config.yaml
qk_norm: false
decay_fraction: 0.912
doc_mask: true
Each number is 50 + 12 x the weight over the matrix's rms, rounded and kept within 0 to 99. Layers, rows and columns count from 0.

# layer 5 MLP up, 448x224, rms 0.161, rows 48-56, columns 168-223
59 56 52 55 63 55 50 37 44 54 75 44 58 34 57 48 32 61 63 54 31 53 30 28 54 43 25 74 49 42 55 39 61 42 65 44 38 35 38 41 51 49 62 31 24 57 46 51 36 53 58 23 27 44 45 60
70 38 42 41 46 69 66 64 65 46 62 83 47 50 50 44 62 64 56 62 45 56 55 71 37 64 67 57 57 52 44 54 38 42 67 77 35 76 56 37 62 16 43 65 59 53 47 38 68 46 60 58 39 29 36 48
57 66 29 46 45 42 57 68 52 47 42 34 41 69 57 30 59 50 44 42 32 52 38 59 72 31 54 61 60 55 36 76 51 74 45 42 44 45 48 58 26 60 21 44 71 57 43 58 31 44 59 71 60 51 56 52
46 50 57 37 16 59 64 67 41 45 63 79 40 41 48 40 39 41 55 49 58 51 48 43 52 31 26 27 45 74 43 58 46 70 60 60 65 61 54 43 48 35 42 33 45 65 37 46 61 43 17 52 33 26 72 49
47 61 46 68 23 51 45 58 41 42 66 60 50 40 46 42 50 42 47 48 62 47 30 40 39 49 41 29 36 44 41 49 50 45 58 44 52 54 57 51 44 38 61 46 57 43 53 59 56 77 53 71 47 55 41 61
20 88 35 58 60 68 62 48 45 41 64 29 58 47 22 54 21 49 25 42 78 72 20 61 65 52 68 37 47 78 57 29 53 69 41 81 51 77 18 49 64 53 49 43 25 21 32 25 58 64 64 58 48 42 14 25
44 56 48 64 54 43 52 27 68 48 48 54 43 54 43 51 64 45 39 41 29 61 55 68 57 62 55 63 43 54 80 49 53 41 63 54 71 69 42 55 46 53 58 51 49 30 50 48 65 63 47 32 57 42 66 47
41 60 56 37 39 86 64 43 44 51 51 40 58 49 72 24 54 46 40 57 48 40 63 56 28 44 60 47 64 56 61 45 52 46 60 55 40 52 52 42 58 47 40 43 64 49 34 62 62 57 49 57 51 51 37 44
48 54 53 54 42 54 34 36 47 45 64 37 58 32 51 58 50 67 47 52 53 54 58 70 55 71 53 51 69 74 46 60 74 27 51 38 47 54 61 44 63 53 63 57 48 56 33 50 49 35 62 41 60 40 53 65
# layer 5 MLP down (transposed), 448x224, rms 0.223, rows 48-55, columns 168-223
47 46 52 57 56 37 47 42 68 59 51 35 46 37 48 68 52 36 31 41 55 58 36 37 58 58 64 53 11 50 45 35 35 41 53 56 56 46 33 44 45 36 67 52 44 76 49 34 48 43 45 42 14 31 51 60
38 78 57 56 43 74 56 68 69 55 66 48 54 67 46 65 43 63 57 38 57 21 63 50 46 37 57 85 27 32 02 44 49 35 35 57 62 63 49 38 35 64 47 52 67 67 16 66 54 55 58 61 48 30 55 59
63 53 19 47 73 58 43 65 79 59 27 80 37 50 57 31 57 60 51 52 46 42 62 34 39 62 47 41 23 43 53 53 52 52 43 51 51 49 54 46 50 51 44 34 47 52 36 31 39 47 43 69 59 48 50 45
26 54 28 58 17 50 57 49 46 71 58 54 54 46 53 59 54 49 73 40 39 52 28 47 49 41 53 28 67 51 34 52 62 55 43 40 61 89 50 48 54 47 43 30 66 55 49 58 65 39 57 49 47 57 69 55
47 63 55 45 51 50 58 49 44 45 55 63 69 56 46 42 26 47 52 48 51 55 38 48 61 58 23 54 33 46 44 71 44 40 55 51 53 55 59 59 50 57 53 37 46 50 46 59 58 56 53 53 41 44 42 57
50 56 56 65 49 35 79 50 32 60 60 43 50 56 55 40 20 25 45 82 60 48 42 54 57 50 54 35 56 52 78 40 37 56 37 56 48 39 23 60 58 49 75 50 46 39 51 19 56 61 49 28 70 45 37 56
48 62 51 35 60 58 33 60 70 59 63 56 65 43 18 68 45 33 50 48 50 54 27 40 31 60 49 50 36 54 50 70 72 49 69 27 47 50 48 58 45 50 67 35 56 39 49 41 35 46 48 40 43 48 66 55
56 44 70 47 74 60 43 38 52 53 36 54 67 42 59 54 42 47 38 52 42 28 62 66 41 63 43 50 52 64 62 56 72 54 56 41 53 51 51 61 63 52 55 36 49 54 41 58 51 49 52 43 54 65 52 47
# layer 5 MLP gate, 448x224, rms 0.162, rows 49-56, columns 168-223
31 38 45 53 52 51 39 41 23 52 39 31 74 35 37 34 48 44 56 30 34 77 45 65 55 51 22 31 62 34 54 61 51 35 61 51 30 24 35 73 61 59 40 61 50 52 58 61 48 45 43 50 43 62 64 50
59 63 22 38 47 48 51 63 48 62 31 43 41 59 50 39 71 23 52 55 47 52 55 58 72 43 46 59 44 55 46 75 64 68 57 47 53 44 38 49 33 69 14 42 74 38 61 48 26 47 60 71 64 43 45 64
29 62 41 49 92 42 15 54 42 57 46 41 53 57 44 46 75 37 34 60 51 42 62 34 38 46 63 50 61 35 41 67 62 39 45 41 26 29 42 70 43 41 56 61 65 38 53 53 40 82 71 48 68 44 35 65
61 53 67 45 65 55 43 60 50 60 22 42 43 66 46 54 64 50 41 45 52 41 69 55 58 38 48 64 56 40 52 56 58 57 59 60 63 59 47 53 56 41 46 32 28 61 55 58 60 43 50 53 46 64 67 46
26 72 30 51 41 67 55 70 47 71 56 38 40 52 36 44 44 55 52 56 60 45 56 71 75 42 71 47 70 55 48 42 64 60 58 73 16 64 22 38 73 46 44 49 18 24 52 18 54 39 58 58 40 53 42 40
37 35 63 57 29 37 36 78 47 46 57 64 38 77 39 52 66 53 46 51 34 65 38 77 69 46 70 44 26 43 51 60 37 52 69 50 52 78 70 60 50 56 39 43 57 49 52 50 27 49 59 47 34 70 60 44
58 58 58 60 41 30 44 66 37 55 53 38 51 32 54 64 63 51 55 60 56 61 40 65 47 57 46 56 62 67 41 54 51 37 51 49 26 60 45 49 45 51 44 78 13 77 63 39 49 33 58 60 39 50 54 41
22 41 32 53 47 36 57 41 73 67 67 50 48 49 32 65 51 61 57 56 43 41 83 67 44 38 47 27 54 51 55 59 51 40 45 52 42 31 57 63 41 44 34 63 52 56 50 41 50 42 52 51 65 54 40 65